Weights of a small GPT-style language model, trained from scratch on English Wikipedia: 2768 steps.
Each number is 50 + 12 x the weight over the matrix's rms, rounded and kept within 0 to 99. Layers, rows and columns count from 0.

# down: layer 7 MLP down (transposed), 2560x640, rms 0.0493, rows 2272-2371, columns 480-511
# up: layer 7 MLP up, 2560x640, rms 0.0513, rows 2273-2372, columns 480-511
down2272:57 59 46 30 56 50 57 48 26 85 22 44 69 57 52 62 48 63 42 44 56 38 35 25 35 35 62 28 42 40 45 48
up2273:60 40 39 37 58 41 41 47 60 52 54 58 44 61 36 58 48 46 31 26 59 60 43 47 43 56 61 28 47 39 27 39
down2273:71 54 50 58 59 46 48 53 57 58 39 58 80 42 65 39 37 50 51 51 60 42 47 66 60 46 43 45 46 53 46 70
up2274:45 39 50 59 40 53 37 57 61 55 65 43 70 40 52 36 34 43 66 83 73 58 49 41 27 66 36 56 66 55 53 58
down2274:35 49 54 69 29 37 48 71 27 23 69 44 34 43 30 53 47 66 39 48 43 38 24 50 56 17 53 55 52 64 58 45
up2275:63 30 29 59 63 43 52 40 64 64 45 62 56 42 67 62 55 38 44 59 51 53 50 69 81 32 45 61 66 47 51 60
down2275:51 33 78 57 56 65 68 57 57 76 48 57 99 57 48 27 28 62 50 69 69 39 39 53 67 51 51 40 49 60 42 53
up2276:60 80 44 52 76 55 53 19 45 50 37 49 60 51 58 43 58 53 34 48 54 26 51 33 52 37 52 31 57 61 61 53
down2276:24 46 39 52 39 51 48 50 43 45 45 69 46 38 56 61 47 41 56 62 43 56 57 30 54 41 62 50 67 39 49 74
up2277:50 41 37 44 59 65 57 42 35 38 49 35 40 51 74 60 63 51 55 46 50 47 64 41 63 59 42 63 55 60 61 62
down2277:49 53 46 38 50 50 42 40 38 44 46 55 75 57 51 59 48 44 29 50 24 42 42 53 51 60 38 46 67 61 29 52
up2278:56 58 23 60 53 57 46 44 42 51 44 33 58 36 36 47 45 58 64 58 44 49 61 44 50 45 41 45 46 36 41 49
down2278:46 65 46 52 59 43 54 52 62 49 47 47 72 31 40 40 45 64 59 34 44 41 33 50 43 44 49 46 46 51 42 35
up2279:48 43 44 65 40 74 35 50 48 40 29 47 66 35 60 41 61 36 58 53 59 51 53 53 62 54 47 29 53 66 43 28
down2279:66 63 68 32 58 52 52 44 41 42 58 34 46 61 48 67 54 63 60 60 58 27 47 40 45 46 57 39 44 43 52 40
up2280:48 41 50 45 57 53 55 62 30 32 51 45 32 57 56 66 44 35 45 59 37 39 41 59 54 60 50 39 34 59 47 66
down2280:40 48 60 56 40 57 64 37 59 28 37 38 91 45 43 51 43 42 54 61 48 67 70 52 39 53 69 57 48 51 45 39
up2281:49 66 36 45 43 49 72 36 35 69 57 52 46 28 56 37 39 56 55 59 50 41 56 50 55 61 48 51 49 68 61 52
down2281:61 63 62 79 82 60 40 44 59 56 44 64 82 52 27 62 63 51 49 49 74 59 54 68 51 45 56 48 24 48 59 70
up2282:58 48 56 53 42 58 50 57 63 51 49 45 59 58 66 71 33 33 43 57 42 45 53 62 21 47 70 57 38 44 51 54
down2282:28 31 52 36 48 51 44 36 51 45 56 53 55 54 64 37 62 47 44 59 53 41 53 26 53 38 57 50 62 55 36 44
up2283:63 65 40 44 50 55 59 50 28 48 41 35 33 39 40 38 27 51 58 32 49 30 61 26 65 41 27 53 39 42 50 66
down2283:50 50 47 51 52 43 55 32 39 31 51 51 74 46 55 68 53 57 53 29 65 51 47 68 51 58 66 46 49 45 66 40
up2284:49 74 53 26 59 67 44 61 72 41 36 51 36 41 63 43 59 39 62 71 31 46 47 58 71 41 40 27 48 47 74 58
down2284:49 66 44 64 61 61 51 52 57 45 49 45 90 37 68 45 62 49 38 43 63 67 61 36 55 38 38 54 57 42 46 47
up2285:76 73 52 34 52 60 32 54 58 42 63 62 56 51 42 67 49 27 63 84 48 59 66 56 54 20 74 30 52 38 35 64
down2285:78 46 45 44 46 43 57 27 63 58 56 70 62 59 43 42 45 61 52 63 43 44 59 63 46 47 70 30 69 31 29 84
up2286:34 43 47 48 57 69 45 72 62 41 58 55 60 49 45 69 46 43 67 52 53 35 36 44 54 42 54 62 55 56 63 52
down2286:46 40 63 50 42 51 49 64 55 64 54 48 62 52 50 50 46 35 39 48 65 46 22 59 51 52 40 54 53 26 64 61
up2287:50 50 40 55 69 49 49 31 40 56 46 26 58 63 17 36 56 51 47 66 57 56 52 42 64 48 35 33 55 39 65 38
down2287:55 57 39 56 50 50 50 58 32 62 64 34 59 35 53 39 51 34 42 42 47 69 49 46 35 42 64 42 72 43 51 76
up2288:40 61 40 27 33 64 50 64 44 45 50 81 62 37 50 66 50 57 58 42 46 47 47 60 60 39 57 53 65 69 66 35
down2288:20 45 31 57 56 36 61 63 50 21 40 34 93 40 48 62 34 47 34 48 62 32 31 68 54 67 57 46 49 22 36 69
up2289:49 38 34 29 52 73 54 54 44 60 47 38 66 57 32 74 57 51 60 68 57 49 58 50 50 58 63 60 57 46 41 36
down2289:47 35 40 31 56 54 39 64 44 38 35 78 43 38 68 53 59 43 48 63 34 41 40 72 28 52 42 46 69 52 52 42
up2290:79 41 45 55 51 45 44 35 43 42 42 46 50 46 65 50 32 51 50 42 38 77 37 65 51 66 72 32 73 48 56 46
down2290:42 63 43 51 27 40 51 50 48 57 63 15 97 62 39 45 46 38 49 56 42 56 40 35 63 35 54 35 50 32 38 53
up2291:56 74 50 55 61 52 47 48 32 66 49 44 59 53 53 65 57 49 62 57 60 47 38 39 40 31 60 71 66 50 61 61
down2291:42 30 41 68 37 41 54 59 56 67 51 42 99 64 60 61 50 49 47 53 57 27 56 39 39 55 33 33 33 69 54 43
up2292:44 61 46 54 65 60 60 66 27 32 67 53 41 54 26 52 34 37 39 65 55 36 38 46 62 34 37 42 58 50 74 30
down2292:36 54 67 50 53 31 41 42 43 49 61 31 92 50 58 69 49 63 54 43 39 58 60 52 44 66 64 30 38 55 45 61
up2293:71 51 40 37 52 35 28 63 57 62 52 40 64 48 59 40 67 20 33 67 40 55 44 47 54 38 53 60 44 29 66 33
down2293:49 51 80 61 68 62 53 61 65 54 48 53 10 51 59 51 54 50 57 36 45 37 42 35 41 43 61 51 54 56 45 48
up2294:66 56 50 28 55 49 54 46 68 59 72 60 47 40 38 62 41 68 55 33 34 57 46 56 72 35 34 59 44 48 63 51
down2294:53 31 54 52 41 66 43 64 41 45 48 48 99 47 58 50 69 43 42 47 48 26 66 45 42 47 50 42 59 47 44 54
up2295:43 67 66 39 54 54 59 57 49 46 70 20 58 45 41 36 54 53 27 44 46 45 79 42 75 62 47 36 49 59 48 28
down2295:54 55 64 69 58 52 36 53 48 56 64 40 60 42 37 39 48 60 63 61 44 55 50 35 61 59 50 49 46 60 45 41
up2296:41 50 60 15 48 32 54 37 37 46 56 65 31 58 47 50 38 34 49 59 19 33 61 48 45 60 58 58 39 38 40 57
down2296:38 47 46 45 70 67 46 61 54 72 46 64 45 41 54 44 29 21 36 42 65 40 33 35 65 47 41 45 58 57 70 49
up2297:53 50 53 48 31 54 51 51 56 41 69 58 53 54 37 41 49 48 34 43 27 57 49 50 53 38 61 42 38 54 41 56
down2297:33 51 40 49 30 43 39 51 50 52 48 68 80 63 59 46 64 36 52 78 33 26 09 50 29 35 63 55 38 53 37 42
up2298:59 40 33 59 37 51 42 41 22 47 61 47 25 55 54 59 44 56 50 50 36 46 62 54 67 36 40 61 34 55 48 45
down2298:61 34 47 53 43 53 68 46 23 39 51 31 51 43 60 36 62 62 44 68 20 53 36 51 53 36 56 31 39 33 55 37
up2299:48 45 63 45 63 39 66 64 35 55 63 48 38 63 60 62 42 37 67 72 36 61 41 40 72 47 50 66 50 58 41 50
down2299:55 55 63 57 82 44 50 59 78 58 50 40 66 47 39 53 37 62 52 29 61 56 65 57 49 53 58 52 35 52 62 54
up2300:34 58 51 49 59 45 63 46 49 70 42 39 49 54 55 46 53 52 67 69 59 55 58 38 52 39 47 44 45 55 61 44
down2300:46 25 50 63 53 72 26 20 72 67 47 39 83 55 59 39 70 63 41 40 69 26 55 52 68 57 21 46 50 61 45 54
up2301:64 41 70 46 57 33 67 26 64 65 48 42 52 49 55 77 50 39 46 39 37 71 56 39 51 62 58 38 46 17 60 44
down2301:50 59 59 64 29 39 59 28 44 70 65 38 69 54 74 20 43 48 52 39 52 64 66 52 36 52 56 37 53 18 61 58
up2302:45 62 61 69 54 74 31 54 67 55 33 52 39 27 65 47 81 50 50 37 51 57 49 54 62 52 47 59 53 27 46 61
down2302:61 52 51 44 57 49 46 51 52 62 36 61 78 85 39 61 36 47 57 56 39 30 60 38 68 54 71 42 64 48 61 62
up2303:73 58 53 65 60 57 24 57 23 46 53 35 47 36 65 39 32 70 58 35 35 59 52 48 75 49 49 32 54 40 59 48
down2303:58 56 49 58 43 43 58 50 43 63 38 56 72 49 40 64 47 61 47 61 39 55 54 54 69 43 45 68 64 49 59 44
up2304:72 67 24 59 38 48 41 44 53 45 49 45 53 58 50 27 36 63 89 63 52 41 63 43 45 27 58 32 22 43 50 56
down2304:50 61 61 55 37 43 52 52 56 43 37 25 86 72 52 41 57 62 44 39 34 45 59 37 42 53 38 38 37 56 47 56
up2305:69 56 48 29 49 59 55 65 42 46 54 54 32 42 60 30 44 62 36 41 62 43 72 40 34 57 51 40 40 60 69 52
down2305:66 58 44 48 45 53 54 44 87 70 31 54 21 44 50 70 35 57 62 47 51 55 45 65 61 50 70 35 68 27 53 44
up2306:65 53 40 43 52 39 54 48 44 46 37 51 58 56 73 45 73 36 53 67 47 56 40 55 42 41 61 59 45 64 61 61
down2306:71 64 45 66 63 65 47 32 38 39 72 53 55 52 49 72 43 70 46 42 45 42 34 56 44 72 53 44 61 58 51 46
up2307:33 51 49 47 47 47 55 34 53 30 72 47 36 37 58 55 23 40 77 54 48 31 53 44 36 54 54 64 50 39 38 41
down2307:63 32 48 65 46 39 60 31 53 49 57 44 99 64 48 79 37 57 42 43 64 44 47 42 55 47 77 65 33 42 58 55
up2308:36 35 52 43 62 49 48 44 46 40 49 61 41 28 62 43 56 57 39 64 62 83 68 56 47 56 32 35 36 47 63 58
down2308:38 30 63 42 49 69 50 38 66 44 48 38 21 34 43 53 46 56 45 56 44 31 61 57 46 52 29 58 46 52 59 34
up2309:50 63 46 64 49 53 81 24 40 61 45 39 80 84 47 28 48 40 45 43 35 44 66 47 50 43 47 51 62 58 79 51
down2309:53 49 64 68 33 38 77 52 40 51 71 45 59 71 31 54 40 50 33 44 25 31 18 57 38 51 46 57 37 33 51 47
up2310:48 64 37 72 48 66 40 30 12 44 39 36 49 48 39 30 28 57 51 48 45 56 71 49 24 22 34 63 10 66 32 47
down2310:51 52 49 61 55 80 34 30 52 71 46 40 59 63 49 36 49 75 39 38 36 40 55 50 43 42 41 38 31 48 50 75
up2311:55 53 57 60 57 44 39 53 46 49 50 62 42 62 54 43 60 56 36 48 56 45 43 26 54 34 35 46 60 77 40 63
down2311:74 51 41 77 37 35 54 54 38 47 22 53 95 62 52 58 50 51 53 55 49 34 59 53 64 71 52 44 55 12 56 56
up2312:47 55 44 66 61 71 51 51 53 63 73 45 62 40 49 40 43 77 57 54 38 53 34 56 60 63 44 52 35 43 60 57
down2312:32 43 51 76 69 63 50 33 62 40 45 64 32 57 54 56 45 50 50 32 58 40 50 50 33 59 62 23 61 52 24 26
up2313:52 64 45 41 61 60 40 55 44 40 32 40 61 56 50 54 57 63 58 71 51 64 40 35 80 54 55 52 64 62 45 58
down2313:60 38 50 41 55 52 59 35 43 38 41 52 83 45 70 33 50 44 60 42 53 57 36 58 43 47 45 39 55 52 80 64
up2314:44 37 59 53 53 49 41 48 38 41 38 54 62 24 65 87 62 50 54 61 42 28 38 64 54 59 43 46 86 48 66 44
down2314:33 55 44 61 26 42 38 50 27 48 43 41 67 53 42 47 57 47 58 26 51 40 76 44 30 76 62 66 19 62 45 50
up2315:73 42 30 57 46 50 44 46 54 47 65 38 55 51 44 42 43 71 77 51 49 51 59 54 47 51 55 71 73 43 56 23
down2315:50 44 46 56 48 69 50 46 62 54 68 40 31 55 56 54 46 47 48 48 52 62 38 40 42 52 52 45 41 42 40 55
up2316:34 28 54 49 30 55 57 35 70 79 28 33 44 31 55 54 58 60 42 55 57 47 55 69 47 56 56 66 18 56 55 49
down2316:43 37 74 39 39 65 26 51 64 68 43 59 68 49 67 40 46 56 40 40 54 80 52 62 77 61 50 56 57 43 66 67
up2317:45 50 39 45 60 35 52 53 48 46 50 50 54 66 69 52 32 62 49 56 56 36 34 62 61 56 57 48 38 53 32 50
down2317:57 69 52 59 52 27 49 44 49 52 59 43 33 50 43 36 39 40 41 54 47 62 37 38 32 41 57 42 40 57 53 61
up2318:66 30 54 26 55 44 32 47 64 65 71 20 55 53 44 44 58 41 66 39 67 54 38 57 56 53 56 37 45 38 29 38
down2318:52 37 17 36 69 57 26 50 31 49 53 45 84 39 55 44 28 28 57 36 73 41 61 50 57 42 58 58 41 43 44 54
up2319:52 55 46 48 37 59 52 67 61 61 37 37 42 49 44 37 54 53 39 47 41 49 48 33 54 65 69 59 55 52 54 35
down2319:30 35 53 44 67 57 52 53 42 29 60 40 83 56 54 57 39 51 74 45 61 21 52 62 48 46 51 61 49 53 43 29
up2320:51 35 42 31 26 58 61 52 35 52 58 52 29 47 57 53 62 49 62 46 58 50 60 65 53 64 29 61 65 56 55 52
down2320:35 57 44 49 55 55 46 45 56 48 35 52 78 23 29 43 48 53 50 57 48 36 44 50 45 57 64 54 52 30 48 42
up2321:39 41 45 76 65 56 25 69 16 55 53 50 53 53 52 41 37 51 77 70 44 36 40 32 68 38 41 18 48 48 51 61
down2321:37 36 31 39 36 41 63 36 47 67 52 59 69 57 58 59 35 65 59 51 42 50 32 54 46 49 50 50 51 26 65 39
up2322:54 56 46 45 59 37 30 43 59 54 43 28 49 45 43 38 44 31 23 77 66 45 58 54 52 72 41 52 54 61 65 28
down2322:10 52 72 61 47 60 40 47 63 49 50 42 31 40 51 40 37 39 44 56 46 60 40 50 46 55 75 52 47 48 61 56
up2323:45 49 43 62 51 55 49 54 58 62 75 54 63 65 30 62 60 57 45 24 44 36 46 46 57 47 49 69 57 45 41 61
down2323:36 43 57 48 47 40 52 24 40 42 47 29 82 48 50 54 41 52 48 53 43 27 58 42 48 60 54 42 39 54 66 55
up2324:54 40 55 62 55 62 33 81 47 53 75 42 46 61 49 50 39 52 61 40 61 59 44 56 64 50 47 53 59 33 41 32
down2324:42 51 79 58 50 71 55 55 79 60 21 52 64 52 55 70 58 53 56 76 55 45 38 76 49 45 52 32 47 38 70 41
up2325:39 53 54 52 56 48 57 46 56 60 27 52 64 36 58 58 42 57 46 51 37 90 45 53 40 78 50 45 65 51 47 37
down2325:25 59 37 51 40 55 63 55 39 42 64 61 13 37 62 48 27 63 62 43 27 61 54 38 61 48 57 70 60 27 52 45
up2326:53 56 56 77 63 30 45 51 28 35 55 63 54 42 63 65 38 54 63 40 42 60 63 36 71 42 65 38 65 60 56 46
down2326:62 39 69 62 40 45 48 56 20 39 58 61 85 71 59 58 44 14 40 56 67 39 36 57 46 69 65 62 39 66 48 57
up2327:55 49 49 44 30 51 42 17 45 36 62 51 38 33 44 51 43 40 42 46 50 52 55 51 50 27 57 60 64 37 47 58
down2327:70 59 63 67 68 41 58 51 71 39 48 44 64 42 62 23 64 46 44 57 37 41 47 48 37 27 62 64 76 38 52 48
up2328:28 64 40 44 76 68 61 50 70 27 47 50 40 19 44 46 59 30 63 63 41 53 74 66 39 35 42 47 61 75 40 50
down2328:46 50 53 59 42 30 55 50 74 43 48 32 04 59 48 34 46 41 61 75 60 62 49 23 43 42 60 54 34 31 28 52
up2329:45 58 45 47 53 55 55 31 61 39 59 43 60 59 34 68 27 55 57 40 63 42 41 54 61 41 43 37 43 76 29 67
down2329:48 60 51 46 47 55 42 55 53 49 65 54 65 42 42 62 53 56 59 28 52 70 11 64 47 61 44 29 32 65 61 39
up2330:51 47 53 53 41 62 60 54 44 47 29 73 30 42 48 55 51 63 73 56 56 44 53 30 57 55 31 65 72 46 67 64
down2330:35 53 48 41 49 56 37 56 52 74 44 51 82 61 62 63 60 64 61 69 32 22 39 50 46 44 36 46 59 26 27 35
up2331:59 18 44 60 43 58 53 51 43 60 46 54 42 64 44 35 60 51 59 39 56 46 51 29 56 59 51 63 46 57 53 64
down2331:35 41 47 49 39 58 52 47 62 46 53 56 92 53 51 53 58 68 46 39 49 14 27 52 49 47 47 63 17 49 68 64
up2332:49 20 47 59 58 43 50 46 49 77 43 58 35 42 55 38 31 43 78 52 43 49 44 56 53 50 39 62 43 42 78 36
down2332:71 48 71 53 46 44 72 38 17 73 47 44 81 40 49 35 44 51 52 58 74 60 44 32 49 37 43 71 63 38 43 28
up2333:44 68 35 50 52 67 52 40 76 41 72 49 33 48 50 56 54 54 18 25 20 47 40 44 55 33 44 61 68 35 63 54
down2333:54 27 54 23 23 55 74 54 64 67 36 59 85 48 76 36 66 38 46 56 30 34 75 46 53 39 43 57 54 44 38 41
up2334:48 61 46 40 48 47 42 46 52 73 60 52 35 35 39 54 19 61 71 53 55 62 56 67 37 64 22 38 52 57 55 76
down2334:57 48 53 91 48 50 35 55 45 48 54 17 56 54 61 46 41 53 49 53 56 44 43 65 53 62 61 53 22 29 54 37
up2335:44 53 72 57 54 53 30 56 42 70 70 58 49 41 51 46 62 73 32 43 57 46 29 19 45 27 37 77 48 57 55 64
down2335:58 35 42 34 44 34 43 64 57 62 64 49 99 40 38 36 40 72 34 31 45 46 58 48 37 37 42 36 60 26 57 47
up2336:43 62 35 54 48 71 59 29 46 42 37 42 57 45 63 55 52 39 60 50 49 49 49 48 26 24 31 61 34 69 48 47
down2336:32 48 52 49 51 47 64 80 62 56 44 40 81 42 46 56 24 33 50 58 50 71 35 57 57 48 47 42 46 48 38 61
up2337:50 43 40 51 25 42 68 38 33 36 64 40 65 45 57 49 48 32 47 44 42 34 42 68 52 29 61 30 55 42 40 33
down2337:49 41 45 30 34 41 47 59 63 47 34 47 82 57 62 55 41 26 34 50 48 18 26 55 46 50 68 44 61 37 62 37
up2338:53 63 33 42 65 43 39 29 63 28 77 66 75 49 45 38 59 40 46 48 41 67 58 46 47 41 38 26 40 65 51 50
down2338:67 55 54 30 53 59 48 57 49 37 66 56 81 62 52 49 42 19 43 25 47 66 30 52 39 52 61 54 27 41 55 57
up2339:63 52 56 42 49 33 37 65 75 39 47 27 45 59 65 50 43 47 39 43 46 43 50 24 70 37 47 49 52 56 59 34
down2339:61 46 72 63 54 53 49 67 42 67 51 55 48 39 62 63 49 37 42 58 76 65 34 40 42 49 54 62 32 49 40 45
up2340:65 37 44 63 66 56 44 59 66 39 45 55 37 79 48 54 40 60 51 41 47 71 57 54 60 55 38 56 44 46 53 47
down2340:53 55 55 67 35 35 46 51 50 38 70 43 48 55 57 42 47 61 69 70 48 48 51 44 51 56 40 65 53 37 42 41
up2341:14 60 51 34 47 44 43 46 51 64 73 73 81 52 68 54 41 41 55 70 47 45 26 57 54 42 58 76 60 62 74 53
down2341:47 54 52 61 46 43 62 51 84 47 43 60 99 51 49 50 49 58 57 40 42 64 53 59 60 60 57 47 51 43 57 64
up2342:41 37 53 71 35 59 68 33 49 49 67 43 50 61 56 34 49 53 46 60 45 52 26 56 39 53 63 56 49 65 32 56
down2342:54 42 72 39 63 30 64 43 43 54 50 40 84 45 49 43 54 68 45 42 43 65 64 69 49 47 41 38 70 39 59 58
up2343:56 43 58 61 62 56 64 27 47 45 59 35 42 59 44 56 37 60 46 52 50 20 45 31 37 40 54 77 42 43 67 41
down2343:51 43 59 44 55 32 64 53 43 66 45 58 49 45 31 33 51 43 38 51 63 85 46 49 36 48 56 52 60 45 40 53
up2344:50 60 41 54 40 66 48 41 46 61 41 54 48 35 39 54 53 43 51 51 53 48 45 18 45 56 39 57 71 42 50 34
down2344:82 51 47 59 54 54 51 43 62 56 48 58 87 48 44 41 29 38 46 36 46 44 27 41 43 64 49 62 40 21 60 58
up2345:46 42 42 45 53 27 52 46 51 48 62 33 35 50 62 46 44 55 70 47 38 37 54 51 54 56 71 27 49 62 51 47
down2345:43 50 34 62 41 39 59 62 56 54 63 54 58 68 28 33 34 47 47 46 24 48 63 45 46 58 53 74 42 27 42 43
up2346:47 51 39 42 58 66 48 48 58 54 45 58 49 49 39 25 64 42 50 64 59 59 70 23 69 41 64 46 56 27 51 60
down2346:52 47 48 41 71 49 26 51 61 43 36 50 73 59 31 27 42 40 39 28 43 33 36 32 62 48 50 45 39 16 45 72
up2347:36 53 48 54 49 51 37 53 36 44 42 61 72 66 38 60 51 49 78 69 47 40 55 42 60 33 27 53 26 54 61 38
down2347:50 51 42 33 50 60 49 61 45 55 31 51 79 31 64 40 41 49 53 60 49 22 32 63 47 60 56 61 54 64 38 51
up2348:42 67 40 61 65 76 76 42 43 43 57 70 25 46 61 56 67 45 57 74 66 60 70 21 59 43 54 55 29 58 71 44
down2348:55 57 45 49 50 19 60 46 61 56 65 47 73 32 37 38 50 29 50 71 66 38 59 60 47 46 35 29 31 41 73 51
up2349:48 36 50 34 41 48 51 60 44 55 60 54 52 55 45 48 51 64 49 59 54 54 49 58 52 40 45 66 46 54 33 36
down2349:59 62 51 55 65 73 59 60 37 38 40 56 46 54 69 39 47 50 51 60 64 48 43 42 41 56 55 39 51 71 71 61
up2350:37 55 48 42 42 74 46 32 39 52 60 69 49 44 76 55 53 39 51 19 57 56 52 19 53 47 43 27 57 69 50 22
down2350:49 55 40 56 50 52 62 56 48 32 50 44 76 62 58 67 48 50 52 48 38 65 50 64 35 67 58 51 31 64 60 60
up2351:73 58 61 66 69 44 39 57 52 32 61 83 24 59 42 70 54 51 50 34 63 61 66 59 31 57 52 55 45 42 54 53
down2351:47 54 45 59 63 29 44 30 74 35 55 36 81 50 31 67 63 50 72 52 47 18 29 49 55 54 54 48 39 63 76 47
up2352:50 64 43 58 53 45 52 72 61 44 40 41 38 43 29 38 63 38 43 35 47 51 59 63 70 51 57 59 47 49 38 48
down2352:47 64 50 49 39 42 61 51 50 55 53 54 00 68 37 38 71 52 49 53 59 68 53 33 44 39 62 51 43 44 40 59
up2353:45 52 58 35 41 47 54 68 48 54 62 45 33 34 48 47 61 49 61 66 70 54 61 51 51 38 29 56 69 44 61 52
down2353:33 55 53 40 42 48 54 38 80 58 33 61 84 59 32 53 45 48 50 14 51 46 61 27 45 51 46 43 55 35 59 36
up2354:44 56 27 59 60 42 36 53 49 49 21 58 61 41 57 45 36 57 60 68 64 52 34 34 36 50 29 39 41 48 56 47
down2354:40 70 72 47 43 57 43 60 46 28 50 56 41 42 44 57 50 34 29 73 42 64 43 45 65 62 50 54 71 47 55 34
up2355:48 39 43 27 55 65 68 41 26 44 65 53 27 54 78 77 34 59 54 60 69 57 41 48 35 28 55 36 79 74 57 40
down2355:47 69 71 70 39 44 70 40 45 26 46 70 78 42 53 17 42 58 35 56 54 48 39 35 35 37 33 64 58 59 56 29
up2356:50 54 38 39 40 48 50 42 47 63 42 64 55 33 44 38 43 47 49 66 53 47 41 40 40 57 43 78 70 34 41 51
down2356:35 50 57 41 38 45 46 60 56 46 50 53 67 33 68 52 49 75 60 47 37 68 39 45 61 64 70 33 52 51 40 48
up2357:41 60 56 52 38 44 43 42 46 61 32 86 71 53 46 62 50 40 71 35 78 40 37 54 57 60 60 53 56 51 58 45
down2357:36 49 49 75 45 41 56 60 48 55 50 49 71 58 45 51 48 48 54 75 58 49 30 49 31 38 69 48 44 57 23 65
up2358:36 42 66 51 57 56 57 36 64 51 47 32 26 30 31 44 37 41 42 39 45 63 62 54 49 53 45 53 51 29 47 80
down2358:56 51 36 45 42 46 61 42 44 21 63 55 93 47 30 53 48 73 49 44 32 76 58 30 52 50 47 50 49 34 78 38
up2359:35 58 49 65 43 57 36 67 35 85 58 49 76 59 43 62 35 72 39 58 47 66 58 51 52 35 46 27 44 52 71 68
down2359:47 42 54 53 61 65 53 48 52 38 46 53 83 66 49 42 53 62 64 55 45 74 43 64 52 38 42 41 39 47 51 72
up2360:70 42 28 44 46 35 57 59 50 42 53 43 31 55 38 72 66 32 28 47 46 63 34 37 53 80 39 60 50 41 39 42
down2360:56 56 47 37 44 50 45 59 62 57 31 48 62 50 48 57 47 18 45 30 64 48 16 53 44 29 45 61 47 48 51 38
up2361:67 61 57 49 69 73 62 45 59 53 75 59 42 64 60 53 44 52 65 61 76 57 44 46 59 37 65 49 67 38 50 36
down2361:46 63 60 44 47 40 71 43 52 24 49 51 99 40 37 24 33 77 49 39 73 54 31 49 53 43 50 56 41 39 34 58
up2362:46 46 42 25 54 37 37 57 51 40 49 61 74 56 44 70 65 49 58 40 62 45 44 47 59 42 25 49 53 63 50 53
down2362:70 64 62 69 42 47 53 52 45 58 48 73 77 56 66 52 48 57 53 52 35 47 39 55 65 51 63 54 49 55 63 40
up2363:47 44 52 33 74 44 44 63 61 51 48 60 54 57 55 49 30 53 32 22 51 53 31 64 36 67 60 20 56 53 54 38
down2363:37 57 52 59 38 74 66 62 69 47 43 62 76 68 51 70 64 51 57 64 41 53 48 53 43 73 46 45 41 41 56 43
up2364:66 53 64 37 21 32 62 48 24 55 70 49 50 59 26 74 46 44 43 29 63 56 64 58 36 72 20 61 39 52 58 45
down2364:42 67 62 74 41 54 65 37 74 50 67 60 57 56 73 40 46 44 35 66 53 46 59 69 52 60 41 24 47 40 65 25
up2365:62 48 55 54 47 58 55 35 40 36 52 49 32 58 34 47 42 45 58 40 61 46 24 53 36 40 47 42 45 58 60 46
down2365:60 65 53 54 47 73 45 59 53 70 52 56 29 73 67 65 69 39 49 51 42 63 54 59 64 48 54 75 53 52 39 31
up2366:33 44 44 48 61 74 65 68 40 40 47 57 43 50 31 38 37 29 63 30 59 37 49 46 55 38 31 44 51 43 56 48
down2366:43 48 47 51 51 44 59 52 46 41 71 40 33 36 60 52 47 73 48 53 20 62 29 48 50 40 43 54 48 44 57 66
up2367:36 83 42 23 69 51 58 56 76 47 45 47 40 42 55 74 77 38 59 58 70 28 48 44 51 45 32 42 66 47 53 47
down2367:39 56 35 37 63 38 41 57 48 56 67 60 62 31 64 44 47 09 48 45 67 16 41 37 40 34 72 43 77 23 58 83
up2368:39 52 47 38 70 72 48 56 47 45 57 15 52 34 66 53 47 30 43 54 53 41 39 37 63 54 58 59 60 30 53 55
down2368:47 45 41 47 38 48 50 58 55 47 37 39 94 68 53 36 32 51 27 48 44 78 73 42 58 40 78 39 53 41 47 40
up2369:58 42 39 81 45 36 43 48 31 49 66 71 33 61 39 48 61 53 53 46 72 31 49 46 45 32 59 60 64 62 52 42
down2369:59 67 40 60 58 42 38 29 43 73 65 59 77 49 31 55 56 34 51 58 42 48 48 49 59 59 57 56 33 58 49 62
up2370:41 66 53 23 59 54 28 52 14 58 62 41 49 40 51 52 15 57 68 32 48 60 47 60 50 37 44 44 45 49 10 45
down2370:50 58 36 53 52 44 57 44 43 63 64 52 95 74 15 39 48 54 60 46 41 37 39 38 50 57 71 37 73 60 68 64
up2371:59 44 40 54 47 39 53 65 38 44 24 58 54 65 54 40 70 40 56 46 27 43 49 52 43 56 48 42 46 62 50 54
down2371:54 34 52 44 31 42 54 49 58 69 69 67 65 54 68 52 39 55 67 47 36 90 48 63 49 39 46 71 61 57 46 30
up2372:54 39 39 44 62 42 56 62 42 44 86 49 43 65 39 54 69 68 50 71 48 44 58 46 61 40 46 35 52 36 30 55